config.yaml
n_layer: 16
d_model: 320
n_head: 10
n_kv_head: 10
head_dim: 32
d_mlp: 1280
vocab_size: 2116
activation: "tanh_gelu"
norm: "layernorm"
norm_place: "pre"
norm_eps: 1e-05
positions: "learned"
qk_norm: false
attn_scale: 0.177
bias: "qkv"
tie_embeddings: true
parallel_block: false
init: "normal"
init_std_qkv: 0.0149
init_std_o: 0.00263
init_std_up: 0.0149
init_std_down: 0.00263
optimizer: "adamw"
lr: 0.00157
lr_mult_qkv: 0.4
beta1: 0.95
beta2: 0.99
lr_head: 0.00612
grad_clip: 2.0
warmup_steps: 339
schedule: "wsd"
decay_fraction: 0.803
decay_shape: "cos"
final_lr_fraction: 0.05
batch_tokens: 65536
seq_len: 256
doc_mask: false
train_tokens: 542400000
steps: 8277
dataset: "wikipedia_en"
Each number is 200 + 30 x the weight over its row's rms, rounded and kept within 0 to 999. Layers, rows and columns count from 0. The size before them is the row's rms in percent of the matrix's.

# down: layer 8 MLP down (transposed), 1280x320, rms 0.0639, rows 63-105, columns 80-159
# up: layer 8 MLP up, 1280x320, rms 0.074, rows 64-105, columns 80-159
down63,082,239,176,221,158,168,193,205,170,206,176,208,189,232,183,205,211,244,221,173,198,258,216,209,217,177,247,205,174,131,163,207,183,166,214,215,160,194,268,189,129,178,212,204,221,176,144,226,198,173,237,244,234,208,127,250,252,215,184,233,227,232,157,212,185,146,238,267,186,163,245,175,157,193,225,221,194,188,212,200,183
up64,087,188,191,198,179,192,212,283,269,212,218,179,195,220,216,192,199,207,210,198,208,212,170,192,232,167,192,216,194,208,146,203,266,142,188,214,191,223,178,227,171,230,218,218,197,186,231,176,290,197,197,223,143,211,220,203,184,243,177,176,216,177,182,213,200,191,141,177,262,196,230,226,197,211,230,221,171,234,179,189,170
down64,096,227,163,209,143,193,200,178,186,231,154,220,174,214,211,199,201,232,197,173,153,195,229,203,215,215,210,190,228,156,194,208,188,181,181,240,170,234,201,171,146,159,210,196,194,220,209,261,216,214,213,235,174,175,141,169,229,190,224,207,226,189,225,184,181,273,160,218,168,203,246,152,166,182,248,201,223,207,216,173,182
up65,095,237,234,171,173,200,217,197,228,245,163,186,266,228,203,202,236,218,190,178,174,198,191,199,185,150,208,193,162,176,146,204,240,185,207,197,213,198,215,192,171,228,211,185,153,226,224,177,129,179,190,203,253,206,180,216,206,220,227,157,222,234,190,242,191,178,199,205,210,209,246,228,199,202,243,257,167,256,178,204,180
down65,093,210,243,209,206,222,157,220,180,221,226,211,195,191,155,174,162,159,236,187,200,192,159,300,226,246,194,208,167,170,210,181,256,202,190,184,223,209,242,190,187,179,240,171,142,188,233,152,219,154,198,152,183,208,199,237,237,166,157,231,204,211,207,204,160,267,179,170,204,185,180,179,259,238,200,212,211,220,238,186,204
up66,100,228,153,247,187,192,185,154,217,215,184,174,191,218,211,173,197,198,199,207,205,225,165,249,204,123,225,186,159,175,160,210,201,190,190,224,225,228,167,218,178,237,264,189,159,208,268,214,239,138,174,236,190,192,213,251,216,262,190,233,154,161,180,219,172,228,153,172,226,178,188,180,201,232,150,144,206,191,240,156,175
down66,069,151,210,216,208,170,211,221,196,183,210,258,195,208,222,137,241,156,225,221,208,167,202,227,225,184,192,208,199,152,251,261,153,211,174,169,212,186,253,201,178,216,248,227,221,234,275,202,241,249,206,217,159,174,232,204,193,207,230,231,182,256,140,137,171,222,161,171,251,171,239,214,201,207,242,156,178,198,214,198,162
up67,110,230,148,196,218,185,206,167,230,169,215,279,243,199,239,208,170,187,193,165,187,225,172,191,151,193,148,182,188,172,140,213,180,215,169,246,213,204,193,203,228,236,209,178,196,200,198,236,285,202,139,232,193,272,249,207,213,232,152,179,197,223,197,185,226,276,192,190,198,194,174,192,226,192,220,209,198,185,220,166,134
down67,119,176,207,176,209,198,223,171,196,224,224,204,128,222,172,165,235,223,193,193,221,178,234,208,182,162,241,194,228,193,209,187,216,205,204,217,218,223,213,167,191,191,234,230,162,224,260,254,156,235,141,222,198,226,206,203,173,235,196,165,171,126,254,190,222,207,180,195,170,176,222,223,166,215,195,254,230,168,247,244,225
up68,098,195,144,206,112,185,180,165,217,178,193,217,227,189,228,182,246,200,203,229,211,204,255,236,147,188,222,158,245,200,147,216,219,214,209,220,222,161,213,215,216,241,195,229,244,202,211,173,214,226,138,234,189,202,247,178,197,205,226,130,204,168,184,235,214,186,161,235,245,163,185,190,140,156,269,226,187,191,175,219,221
down68,100,232,184,195,153,234,172,177,205,192,191,199,191,201,200,208,194,184,206,229,145,177,202,188,204,168,188,177,159,164,232,166,198,214,143,202,237,168,183,216,218,235,199,250,153,202,173,177,210,249,161,168,189,220,217,214,210,213,186,178,213,193,212,156,196,198,196,172,201,184,236,172,243,237,200,193,234,201,154,144,206
up69,109,194,222,226,169,205,201,227,235,209,253,198,205,211,183,230,231,202,190,182,213,254,188,196,149,158,201,249,180,174,205,194,228,153,201,194,233,198,217,200,185,246,187,133,175,204,194,196,262,211,172,186,155,212,205,265,197,186,146,183,268,247,195,235,212,231,218,221,188,174,177,196,213,269,208,221,167,221,177,229,181
down69,102,196,198,212,208,223,262,191,287,164,194,208,204,181,186,175,177,235,202,190,226,174,163,206,218,209,213,143,234,201,170,183,204,184,186,208,190,187,198,215,181,204,175,176,247,217,199,243,165,166,156,154,223,195,194,187,177,212,152,173,223,200,220,210,213,259,168,238,183,172,228,182,214,181,181,235,195,230,178,217,224
up70,102,246,175,212,221,223,161,135,261,216,236,198,205,187,186,212,162,241,171,207,208,136,196,222,149,187,146,224,252,194,200,216,212,173,199,211,212,218,237,264,188,221,216,188,185,159,212,146,152,130,180,247,204,217,250,169,179,224,234,176,167,201,211,175,208,195,173,193,167,181,177,168,195,234,231,178,159,189,206,150,205
down70,105,240,165,183,187,228,208,183,252,169,193,236,209,244,218,188,222,169,194,220,135,219,231,178,173,177,239,174,182,172,176,207,210,229,218,189,283,195,156,169,221,205,230,231,191,186,225,256,171,164,181,227,116,222,180,181,134,217,162,185,161,194,229,183,179,229,228,149,216,203,177,201,193,181,208,170,158,184,183,200,196
up71,111,210,219,245,185,199,208,219,270,217,227,204,238,176,182,194,198,145,184,211,229,223,152,186,253,187,198,204,234,186,183,206,179,154,212,253,257,186,183,212,131,212,225,128,140,175,230,214,189,153,193,198,248,263,200,222,182,199,178,143,184,190,185,194,222,233,210,165,268,153,148,189,139,261,187,170,180,160,185,170,236
down71,113,260,170,193,222,215,207,186,147,196,156,190,186,181,172,188,227,185,215,260,148,213,213,200,205,223,197,251,182,235,199,165,224,193,235,252,176,196,235,130,220,208,205,192,204,163,211,206,187,227,209,205,203,156,251,273,161,206,202,134,217,172,216,180,212,159,199,210,183,174,196,169,183,218,145,195,186,162,193,225,256
up72,095,278,152,226,208,180,190,232,174,241,167,247,203,221,199,163,256,178,197,199,199,155,191,227,229,182,140,233,154,202,196,246,230,167,206,215,167,169,211,267,177,222,190,187,163,199,227,156,242,209,185,166,196,186,221,244,179,250,198,171,278,176,208,225,204,207,155,157,169,229,223,223,224,178,163,206,159,229,172,220,196
down72,104,239,211,230,249,183,226,240,208,191,200,235,227,145,199,171,230,206,134,182,207,230,224,205,211,197,197,249,241,161,192,207,270,218,195,196,169,159,196,197,213,212,159,186,158,172,194,149,191,200,239,182,204,217,219,191,219,187,196,176,267,204,145,224,277,241,190,169,190,219,212,241,248,214,221,222,132,224,153,222,209
up73,103,243,169,224,262,209,232,197,195,184,225,180,218,196,141,159,237,223,199,252,238,230,217,181,216,173,219,161,228,239,152,201,215,210,174,196,183,216,232,174,211,185,203,154,193,189,260,179,231,173,226,214,212,153,167,217,209,239,193,171,238,182,151,203,203,204,195,198,218,152,238,162,175,215,174,243,209,216,208,191,181
down73,102,217,204,271,170,191,264,226,255,197,178,256,166,213,212,252,197,185,199,166,213,236,165,204,202,208,199,220,253,185,188,156,236,223,246,155,196,180,200,238,239,214,205,197,180,182,168,195,227,231,179,208,189,181,179,180,213,207,219,171,160,139,212,197,191,162,137,215,191,198,220,251,171,210,163,184,228,198,220,217,182
up74,098,249,191,177,201,191,204,157,183,166,219,213,271,213,193,232,178,208,195,201,171,162,186,156,198,180,151,209,199,194,182,212,200,183,247,231,194,192,219,210,200,250,223,228,239,181,235,254,192,190,177,197,211,152,203,207,221,250,177,167,208,170,227,185,205,254,180,183,184,184,165,216,247,213,219,240,180,152,197,205,151
down74,089,166,196,165,221,190,180,170,194,225,192,237,203,219,217,214,168,246,204,204,218,150,217,257,178,264,230,192,190,204,237,140,206,175,151,178,174,204,188,153,239,232,215,157,140,217,194,190,121,210,230,212,279,240,202,258,202,195,205,226,167,158,182,215,199,205,167,190,209,174,161,228,234,197,217,189,192,211,228,234,280
up75,105,187,160,276,224,185,197,200,204,199,239,212,180,209,224,165,208,233,203,216,225,225,162,247,217,132,232,138,181,221,168,253,232,207,169,215,224,183,254,232,175,229,194,190,198,228,220,171,216,203,166,265,171,188,230,211,160,274,202,219,204,225,162,165,185,193,131,212,207,197,227,157,186,204,212,238,196,244,203,201,193
down75,104,214,165,185,187,179,239,254,195,185,155,228,251,178,222,219,192,222,184,201,229,225,254,175,202,249,200,174,156,162,174,199,183,277,205,181,218,145,260,165,169,189,219,193,149,224,268,218,224,233,166,188,212,204,197,179,188,187,224,189,155,268,241,219,175,232,167,214,257,189,170,160,218,162,271,207,159,179,210,122,158
up76,111,201,197,211,158,204,104,158,173,232,223,246,193,227,208,191,235,176,217,270,220,215,192,296,191,207,148,206,275,192,160,207,215,183,234,186,177,201,229,184,199,214,221,173,149,214,209,171,211,190,184,198,235,200,221,183,170,194,203,185,227,141,173,251,160,207,162,218,230,187,175,225,194,218,198,257,194,163,189,221,233
down76,113,195,220,160,237,192,226,210,178,177,186,218,188,193,227,235,203,240,205,187,233,216,168,127,212,244,199,195,160,226,228,253,237,198,128,209,231,171,203,198,173,212,209,211,202,160,166,227,217,251,181,187,255,190,191,197,189,192,219,195,156,194,228,202,154,152,137,246,253,239,213,213,212,172,203,168,118,250,160,165,172
up77,100,242,211,195,195,158,253,213,194,210,240,189,193,194,235,234,196,190,187,184,160,196,190,151,200,181,173,182,161,240,99,223,177,168,169,190,209,170,167,216,151,219,212,182,278,171,220,219,200,200,193,208,236,195,238,199,227,215,199,189,203,231,259,202,208,227,205,200,220,229,226,240,225,212,211,138,147,152,195,214,149
down77,097,210,235,212,213,116,172,228,236,194,209,184,149,191,213,186,169,222,203,199,212,182,203,153,241,156,182,233,153,164,177,180,237,206,237,213,210,244,171,262,198,205,197,216,182,181,173,148,160,159,202,226,249,232,175,224,153,206,180,153,220,263,185,205,190,149,178,213,222,195,221,199,179,193,191,193,211,194,256,165,220
up78,079,239,177,252,188,155,208,244,227,202,203,222,281,221,198,199,196,195,204,196,216,164,179,233,211,168,171,243,219,184,180,227,221,182,231,210,187,173,212,246,192,226,161,147,184,144,196,123,189,216,187,242,216,248,218,246,266,239,179,186,214,214,190,222,191,234,175,202,251,196,190,196,215,249,206,141,140,263,138,207,205
down78,075,247,186,225,177,160,205,201,217,201,192,221,244,223,212,170,226,169,172,251,190,231,170,273,173,196,163,239,219,160,152,260,180,208,233,205,218,175,192,231,216,227,206,148,148,147,234,129,212,155,202,228,198,235,246,286,255,223,171,196,234,197,156,228,202,243,180,166,204,180,170,205,182,238,211,155,134,203,196,185,193
up79,089,247,193,233,156,188,211,194,201,226,249,259,226,197,186,208,202,141,186,186,188,191,199,256,189,174,219,233,231,129,204,218,235,185,222,197,229,165,251,233,182,213,197,157,164,211,199,167,211,157,177,252,168,236,190,241,174,198,165,209,220,177,173,226,205,252,196,213,218,227,160,141,221,227,181,209,142,269,179,203,202
down79,087,196,188,238,227,204,205,179,247,203,237,224,228,183,205,233,167,165,129,196,158,191,267,193,186,189,190,258,233,161,170,240,204,197,226,232,207,203,215,236,240,210,161,209,186,216,200,175,132,175,176,227,231,244,241,249,201,231,140,182,237,231,210,200,245,261,161,216,245,224,226,97,260,203,239,222,162,195,196,180,162
up80,099,223,197,201,183,210,220,215,288,221,213,213,192,175,210,269,162,223,192,190,241,185,166,210,205,203,145,204,227,202,264,220,195,171,172,201,240,191,241,211,182,211,212,138,195,127,265,190,141,183,228,172,203,227,182,205,194,264,230,205,220,190,227,212,193,226,213,208,213,198,163,243,161,292,205,205,180,190,208,213,186
down80,102,231,124,191,181,142,268,223,233,176,183,242,232,172,246,167,241,162,208,235,264,224,201,208,198,225,240,219,153,222,163,238,174,204,207,151,242,201,144,202,171,209,214,187,234,240,217,172,231,206,163,163,215,201,176,143,206,178,209,244,162,249,167,177,229,229,209,154,212,192,175,176,197,224,221,194,183,204,184,161,216
up81,077,221,226,213,191,162,220,177,233,218,208,205,239,217,229,202,254,173,184,197,196,216,193,213,200,194,221,225,221,191,172,258,206,137,253,217,212,199,191,264,187,240,211,162,160,204,206,208,259,193,224,215,234,257,241,248,268,234,214,188,227,175,169,240,188,230,157,192,236,205,151,218,187,243,187,187,159,205,197,197,174
down81,074,267,224,226,223,129,200,183,211,209,177,221,257,218,204,195,243,163,178,220,220,212,175,281,247,172,181,200,230,177,213,192,217,176,232,233,163,189,189,206,189,213,230,108,200,164,207,190,194,166,224,164,211,233,208,248,204,260,237,189,265,185,168,225,205,226,153,177,184,234,183,227,218,231,210,183,121,191,194,211,190
up82,097,217,205,175,151,161,209,161,259,237,218,168,235,160,263,172,201,187,184,182,220,250,156,164,150,129,183,181,204,218,122,225,198,197,209,228,208,239,212,275,154,256,234,143,218,123,184,226,174,163,162,212,227,236,207,165,251,202,216,189,161,207,237,217,215,184,218,221,193,234,253,162,186,211,189,131,191,177,176,184,200
down82,101,191,177,252,194,183,205,191,199,208,208,237,220,215,178,163,191,226,200,173,163,189,224,201,186,206,180,220,187,134,218,213,218,198,208,131,123,191,188,217,221,164,191,195,241,265,173,203,237,219,172,205,149,191,158,184,226,168,152,313,158,189,159,213,173,182,201,227,220,187,188,187,196,144,239,219,191,230,167,178,208
up83,100,202,194,166,179,200,172,205,196,195,255,256,156,209,246,197,189,153,195,125,212,202,157,219,202,213,163,213,135,238,118,211,192,255,173,177,201,212,228,223,178,221,215,201,214,187,190,194,150,213,135,251,238,217,205,190,187,243,232,192,211,221,133,213,207,227,181,235,246,216,191,204,201,234,182,141,224,280,166,159,177
down83,110,200,161,258,172,195,216,213,190,125,158,194,232,238,195,250,216,210,172,251,168,138,192,165,186,221,188,208,211,215,190,192,189,185,196,198,156,182,177,203,181,252,199,199,231,214,179,196,193,211,228,207,159,224,216,207,216,213,155,181,141,235,184,196,188,176,202,191,207,137,165,257,195,165,217,176,215,167,176,229,219
up84,092,248,141,234,244,178,175,196,223,193,240,234,209,199,250,240,206,208,211,241,233,211,221,251,188,199,201,207,193,195,152,248,206,130,196,267,233,203,181,236,189,254,196,182,193,190,235,229,233,154,222,215,170,227,223,228,202,218,188,163,198,195,145,212,221,199,178,198,333,205,214,236,195,210,195,157,173,226,185,215,201
down84,097,234,124,216,227,195,178,193,202,219,166,192,217,206,231,210,222,192,195,237,214,199,207,245,164,166,211,254,215,197,172,254,233,163,209,184,214,235,172,251,221,199,207,205,259,204,213,188,235,184,194,205,216,180,208,261,203,207,159,156,231,169,165,203,233,226,143,171,223,215,132,178,204,180,190,176,128,130,203,222,153
up85,093,261,159,204,174,189,211,243,203,231,255,212,208,220,205,217,227,180,195,163,161,231,187,208,222,163,197,194,215,117,235,213,149,171,229,168,248,161,184,219,195,229,196,161,141,208,227,157,180,191,218,196,191,212,208,288,236,232,172,184,208,220,165,214,203,253,182,164,208,216,206,196,191,197,187,208,176,233,167,191,201
down85,081,186,173,221,177,174,163,191,206,225,257,216,156,281,166,222,168,183,199,137,194,218,233,190,187,206,173,219,244,216,196,218,200,183,261,180,199,193,228,183,231,239,180,204,181,159,201,190,206,187,198,207,273,195,230,266,219,246,174,176,232,216,189,200,210,249,169,231,216,198,225,160,167,195,212,204,185,195,217,169,163
up86,088,214,193,215,149,203,178,242,174,197,197,209,180,228,253,213,212,201,208,194,178,208,190,217,142,215,179,237,207,211,143,216,196,175,208,208,170,223,218,208,196,227,220,161,170,182,183,115,120,224,253,243,259,208,241,205,255,232,146,205,189,213,222,225,188,236,217,228,228,216,226,200,179,191,234,212,179,188,168,213,181
down86,090,216,185,198,199,204,168,196,265,220,219,239,181,210,229,154,185,220,186,158,202,206,219,174,226,202,181,179,202,153,226,184,190,191,229,219,245,223,205,227,185,141,196,192,215,195,258,304,174,187,193,219,161,176,159,155,179,240,222,217,242,203,180,183,193,179,189,241,186,201,233,230,210,227,208,217,194,173,195,232,208
up87,102,215,193,210,192,181,209,164,191,210,199,242,223,218,210,234,174,190,183,211,206,196,213,234,190,129,152,157,218,217,143,241,180,186,214,181,194,232,204,200,184,225,200,193,209,172,196,203,184,212,163,168,152,229,182,229,249,199,208,195,255,255,243,169,199,197,233,229,226,220,191,149,263,191,184,197,216,247,197,214,148
down87,101,221,197,223,259,215,178,177,211,213,220,170,194,249,197,218,202,207,211,150,192,190,177,272,238,254,180,220,157,190,206,224,211,195,198,205,208,172,240,166,155,145,224,197,188,170,254,201,153,171,196,248,216,168,205,224,243,216,182,216,190,237,161,248,185,168,247,209,210,234,216,197,218,200,245,158,178,251,199,204,206
up88,097,215,172,200,247,197,233,174,197,230,205,215,179,203,245,164,142,209,178,209,213,240,233,173,154,108,182,220,182,163,203,245,204,150,192,244,201,254,166,231,207,191,198,185,191,191,231,255,158,177,207,174,197,166,155,247,228,215,174,164,258,248,213,214,224,189,190,163,166,242,157,159,198,231,204,244,165,219,206,227,206
down88,071,180,192,121,170,207,155,185,154,181,177,168,206,206,214,205,179,158,184,190,208,171,196,215,223,184,187,170,208,206,229,155,184,195,158,216,215,176,251,204,208,186,221,224,237,139,180,173,239,146,164,191,228,229,220,186,241,188,220,197,219,229,169,205,198,190,182,221,174,227,221,239,186,224,204,197,222,225,155,212,149
up89,109,202,143,265,179,165,184,196,210,199,277,248,211,210,212,215,217,191,186,249,163,205,181,233,176,185,181,166,219,210,145,228,159,197,155,210,161,203,151,187,194,208,197,193,198,220,199,207,205,173,198,255,171,224,257,217,170,260,176,188,250,225,147,187,194,219,210,194,236,131,211,187,184,183,205,223,183,227,199,157,194
down89,103,204,224,213,209,228,217,241,169,214,177,141,203,163,269,169,206,220,200,241,250,230,187,154,225,188,156,231,210,196,211,172,215,148,190,187,240,227,209,178,196,197,199,230,188,150,210,198,203,227,146,202,190,198,186,164,216,227,162,185,142,224,221,215,204,212,174,184,165,211,177,169,244,163,199,212,193,197,185,252,195
up90,089,234,176,274,241,225,203,186,221,177,194,209,169,227,182,182,209,194,208,160,183,186,167,195,156,151,181,182,242,246,196,210,127,174,177,175,247,176,183,210,226,225,212,175,214,178,210,182,238,199,215,221,223,171,175,211,173,201,118,205,158,238,193,203,203,269,244,202,202,175,182,215,159,208,132,235,189,170,194,230,242
down90,088,157,232,257,181,230,211,252,180,204,169,164,250,176,244,169,210,213,178,213,216,210,151,230,243,196,224,200,208,173,204,196,194,240,213,151,179,243,178,186,189,203,191,173,216,208,205,172,184,203,154,208,191,251,198,207,227,176,217,218,209,144,113,199,229,217,212,216,212,235,159,180,152,204,193,154,206,167,229,223,217
up91,130,229,178,270,217,173,204,193,182,258,230,205,235,228,197,199,212,199,190,239,157,198,186,217,194,154,225,208,197,210,146,248,226,226,209,166,189,185,238,159,194,260,205,213,203,214,221,254,195,189,121,194,213,202,172,191,202,218,202,210,213,223,181,221,204,177,177,222,208,205,209,150,191,241,178,166,166,211,211,184,201
down91,174,172,182,283,234,199,231,190,205,189,182,188,243,183,184,212,258,202,203,213,226,206,201,133,174,182,175,237,130,182,194,199,177,199,230,161,197,212,197,155,200,235,202,236,179,208,210,238,187,188,205,235,162,197,224,186,172,173,210,193,233,182,221,269,195,223,205,164,222,159,218,169,236,202,188,199,174,212,240,173,207
up92,097,215,171,235,167,166,163,202,183,191,199,198,258,153,208,169,171,201,190,175,209,211,185,251,245,187,238,210,188,161,204,212,224,189,218,189,190,192,287,193,164,247,205,181,214,162,233,179,187,179,165,186,242,194,193,181,197,173,242,162,196,152,189,218,192,190,175,167,203,205,174,220,182,194,164,193,180,208,187,251,221
down92,099,218,206,153,200,172,252,196,209,113,190,197,176,238,202,248,196,164,254,260,146,225,187,254,191,197,170,196,196,194,236,162,179,182,198,172,209,216,224,196,188,203,237,201,263,173,237,218,242,184,191,159,243,169,203,234,192,217,168,209,205,216,196,224,161,218,191,219,209,174,202,207,232,211,216,156,166,186,179,181,163
up93,101,206,184,224,240,202,203,224,224,212,227,181,229,196,171,186,151,141,165,161,230,186,171,195,176,179,217,211,204,212,207,222,213,193,221,215,214,135,178,175,219,248,225,143,228,150,194,189,190,182,212,278,289,173,209,171,115,236,175,173,201,196,132,260,185,169,122,224,174,235,178,207,133,206,198,200,208,186,151,195,271
down93,103,237,189,254,249,259,154,185,183,158,154,286,130,135,187,224,184,167,192,175,235,177,215,189,168,187,255,228,192,196,200,180,174,183,191,198,170,202,194,221,160,161,201,241,222,182,191,148,193,168,146,158,219,243,159,202,220,166,241,165,184,187,198,168,184,211,251,232,125,197,224,236,214,211,220,175,222,190,215,227,213
up94,108,190,170,240,192,202,247,218,201,233,153,244,224,191,198,203,195,170,196,232,195,226,136,249,163,186,194,191,232,182,185,256,241,226,230,196,193,203,228,176,144,234,196,182,155,217,246,192,195,207,188,203,217,175,167,209,201,205,175,221,205,169,167,195,206,203,175,150,201,194,187,198,161,230,158,179,184,209,183,170,164
down94,114,119,198,252,198,249,208,226,197,228,192,206,157,188,209,202,153,229,225,196,235,217,148,180,239,245,195,221,192,163,257,170,210,192,174,177,233,195,187,185,105,218,211,195,192,124,157,232,237,186,210,207,206,213,252,204,186,173,187,232,215,208,212,249,193,200,204,171,184,188,172,219,166,206,185,179,182,205,224,256,178
up95,097,242,214,174,216,177,230,179,210,218,174,216,203,189,221,153,206,257,203,211,198,162,214,241,145,218,117,228,157,215,197,250,159,161,207,197,162,187,258,234,186,215,216,169,222,164,209,167,234,188,205,231,205,202,206,205,242,233,230,187,224,175,216,224,171,259,142,131,189,187,182,216,215,203,249,208,157,156,188,189,198
down95,106,186,162,158,234,197,196,215,243,209,227,197,188,221,143,241,196,195,212,229,228,215,186,102,142,166,214,183,235,191,229,219,183,158,151,231,227,142,212,153,188,235,222,181,147,236,198,259,216,211,181,193,221,214,205,176,201,176,189,243,192,214,132,220,199,237,204,218,221,175,203,191,177,185,238,216,187,208,180,172,173
up96,109,205,148,183,231,173,204,263,186,209,198,148,248,214,222,197,159,170,211,219,174,228,186,217,221,196,261,208,271,220,183,207,238,172,264,241,214,247,209,173,244,237,203,217,202,147,194,173,226,199,206,214,131,203,214,221,240,175,232,172,216,191,231,208,209,205,165,143,161,219,209,234,234,207,185,207,180,203,198,222,171
down96,118,135,213,261,181,171,207,235,268,197,153,197,220,203,195,260,196,183,205,232,197,175,217,152,176,224,183,185,193,201,211,180,185,235,162,141,191,229,178,248,203,241,197,198,138,220,233,251,209,165,196,199,187,201,211,183,203,214,208,238,231,186,143,264,194,222,227,212,212,186,173,209,177,194,212,218,219,212,178,128,153
up97,107,244,199,252,215,203,145,162,145,251,185,216,231,218,190,171,251,203,202,230,232,201,217,230,193,154,216,171,255,180,205,219,276,169,228,167,211,200,200,222,232,220,188,199,215,145,215,146,200,191,189,226,198,224,226,224,199,193,163,206,229,178,186,199,216,190,196,209,193,140,239,219,190,226,135,235,187,190,193,231,249
down97,109,151,250,171,178,200,207,165,133,205,263,213,190,164,230,193,232,168,201,237,231,171,219,153,208,185,226,213,234,254,186,206,235,214,181,215,207,201,199,204,246,184,188,184,198,211,157,158,204,237,201,221,234,247,178,172,181,174,219,219,178,187,223,209,193,174,206,235,171,141,193,226,205,254,203,141,203,196,192,227,217
up98,087,195,177,194,156,209,190,186,188,168,209,238,208,188,186,189,188,207,208,243,114,216,262,204,142,151,201,174,190,194,175,214,193,198,188,209,265,199,190,213,216,216,219,192,199,200,187,215,190,192,186,232,257,240,277,203,203,239,184,205,204,224,173,177,201,228,217,218,245,233,183,169,200,139,198,199,198,173,214,215,177
down98,078,237,220,224,201,184,163,176,225,244,197,192,221,199,172,195,240,168,210,212,219,224,146,110,250,168,180,266,172,172,213,207,191,174,220,215,176,180,246,215,273,189,211,201,161,198,197,171,169,160,201,188,199,198,180,182,166,139,241,183,156,243,256,226,194,172,167,224,218,190,182,217,161,241,217,192,221,175,193,146,205
up99,092,253,210,248,183,163,180,238,212,229,223,213,252,223,234,195,197,227,203,212,237,250,207,264,172,154,176,238,208,176,202,245,197,141,289,147,251,176,229,265,203,223,179,175,90,214,199,163,192,168,208,239,173,208,193,263,238,192,200,205,241,189,139,211,182,205,199,162,231,189,213,215,201,230,159,159,105,211,158,187,228
down99,097,241,216,236,130,163,180,234,140,237,211,231,240,202,217,177,235,196,184,213,241,232,207,312,192,173,160,218,219,170,135,248,211,183,238,208,191,183,223,200,181,233,213,188,181,188,218,163,203,176,208,248,154,239,231,267,264,251,168,218,240,214,169,214,209,213,172,183,213,186,161,224,207,238,169,182,145,198,209,183,187
up100,111,182,151,210,227,109,118,201,179,194,193,225,238,190,197,169,203,177,213,209,217,181,197,221,225,169,201,186,186,201,182,227,154,204,196,243,156,212,243,218,212,218,213,202,222,147,193,173,171,223,162,265,218,240,258,247,235,283,206,168,165,172,228,168,185,184,174,163,193,212,255,206,199,215,189,222,189,193,179,231,215
down100,103,217,217,179,193,208,218,200,175,190,206,224,191,261,141,212,224,191,200,228,147,181,162,185,182,298,224,221,221,212,250,228,179,188,114,219,207,155,134,218,279,185,207,214,212,214,152,208,227,175,229,186,166,198,201,188,170,244,203,248,192,199,166,202,202,240,233,206,210,215,155,254,168,157,151,203,163,237,217,187,200
up101,105,238,164,240,144,196,151,199,193,198,200,216,241,276,225,187,197,191,196,190,191,205,242,223,178,163,152,233,215,205,219,217,164,150,207,134,193,211,176,186,158,199,211,175,216,176,245,234,188,192,227,152,216,186,150,195,205,249,226,204,186,234,190,209,199,231,211,211,217,195,171,186,261,200,176,162,187,261,188,181,232
down101,095,214,238,210,218,176,214,225,270,174,194,196,209,262,216,194,194,154,195,227,185,226,206,172,192,229,199,163,223,175,198,215,233,203,202,161,244,147,161,186,213,181,173,225,186,255,197,198,227,227,95,213,202,171,213,178,168,251,256,247,245,221,191,167,204,241,180,220,137,206,195,186,177,189,220,187,190,178,235,184,170
up102,099,235,175,253,177,173,209,189,178,135,246,227,214,288,198,222,221,230,188,220,240,218,217,217,202,198,190,267,226,251,171,194,198,217,187,177,229,197,165,238,207,200,207,231,175,183,225,187,224,173,177,271,170,178,188,304,214,231,173,231,279,179,160,238,212,203,213,231,194,129,221,211,222,183,187,196,135,255,206,188,165
down102,098,221,209,135,178,175,179,249,159,242,171,161,195,197,176,168,195,172,218,262,214,232,227,205,232,190,228,197,182,237,194,214,159,231,166,233,235,183,208,187,178,188,218,228,249,218,203,180,226,215,181,247,224,219,201,179,182,229,241,143,201,180,171,231,199,151,292,190,202,235,218,267,161,159,234,170,205,182,239,166,197
up103,087,223,167,172,210,175,184,195,200,213,188,184,232,251,206,210,255,173,165,147,189,180,181,197,185,200,164,228,249,193,200,220,213,216,217,174,190,193,187,231,220,245,180,108,213,167,198,203,213,223,159,198,225,194,203,186,226,229,260,232,251,183,211,171,225,189,181,191,227,184,189,211,208,234,234,171,188,159,145,238,169
down103,073,180,197,197,201,198,194,171,215,195,199,215,241,179,236,147,192,216,212,200,196,257,203,170,189,196,180,146,235,165,143,186,186,205,176,236,134,271,182,243,218,187,212,179,205,228,181,215,235,150,206,237,202,211,173,193,186,251,254,192,170,163,231,165,199,180,181,181,221,176,226,189,166,243,193,227,213,258,248,185,203
up104,100,227,199,189,216,177,180,229,208,240,163,162,193,243,205,194,221,224,180,189,190,162,180,199,152,195,165,213,244,233,193,230,195,226,232,212,211,160,242,278,237,238,223,213,159,190,193,197,173,171,114,193,171,240,214,205,183,235,225,213,214,175,217,293,217,215,145,163,223,182,159,206,225,171,249,218,170,156,189,228,185
down104,083,206,178,184,240,198,180,199,191,243,137,193,204,215,216,217,211,226,208,208,198,209,252,145,190,204,225,233,200,154,235,196,175,175,151,159,200,176,235,183,222,180,214,209,221,213,163,189,178,208,165,211,202,186,182,222,211,216,212,162,207,189,208,196,215,171,241,240,216,243,171,242,249,247,188,143,186,196,214,204,199
up105,088,210,202,192,172,163,187,245,195,205,190,222,267,241,192,222,187,156,199,180,162,191,168,177,154,180,234,201,204,214,187,293,209,187,202,226,199,234,197,211,176,251,200,196,202,144,203,222,211,200,188,236,232,241,198,254,201,262,165,212,206,173,176,260,202,241,227,159,241,202,212,170,167,244,204,215,169,216,157,230,218
down105,082,226,164,200,200,149,235,151,208,200,210,190,242,222,200,185,225,235,203,196,210,262,204,226,220,209,213,287,209,210,162,206,159,196,211,207,184,212,218,220,203,227,196,168,162,136,188,216,211,192,128,227,220,204,251,230,150,237,143,183,251,208,145,226,195,202,159,189,201,182,187,180,216,176,204,165,144,199,192,216,238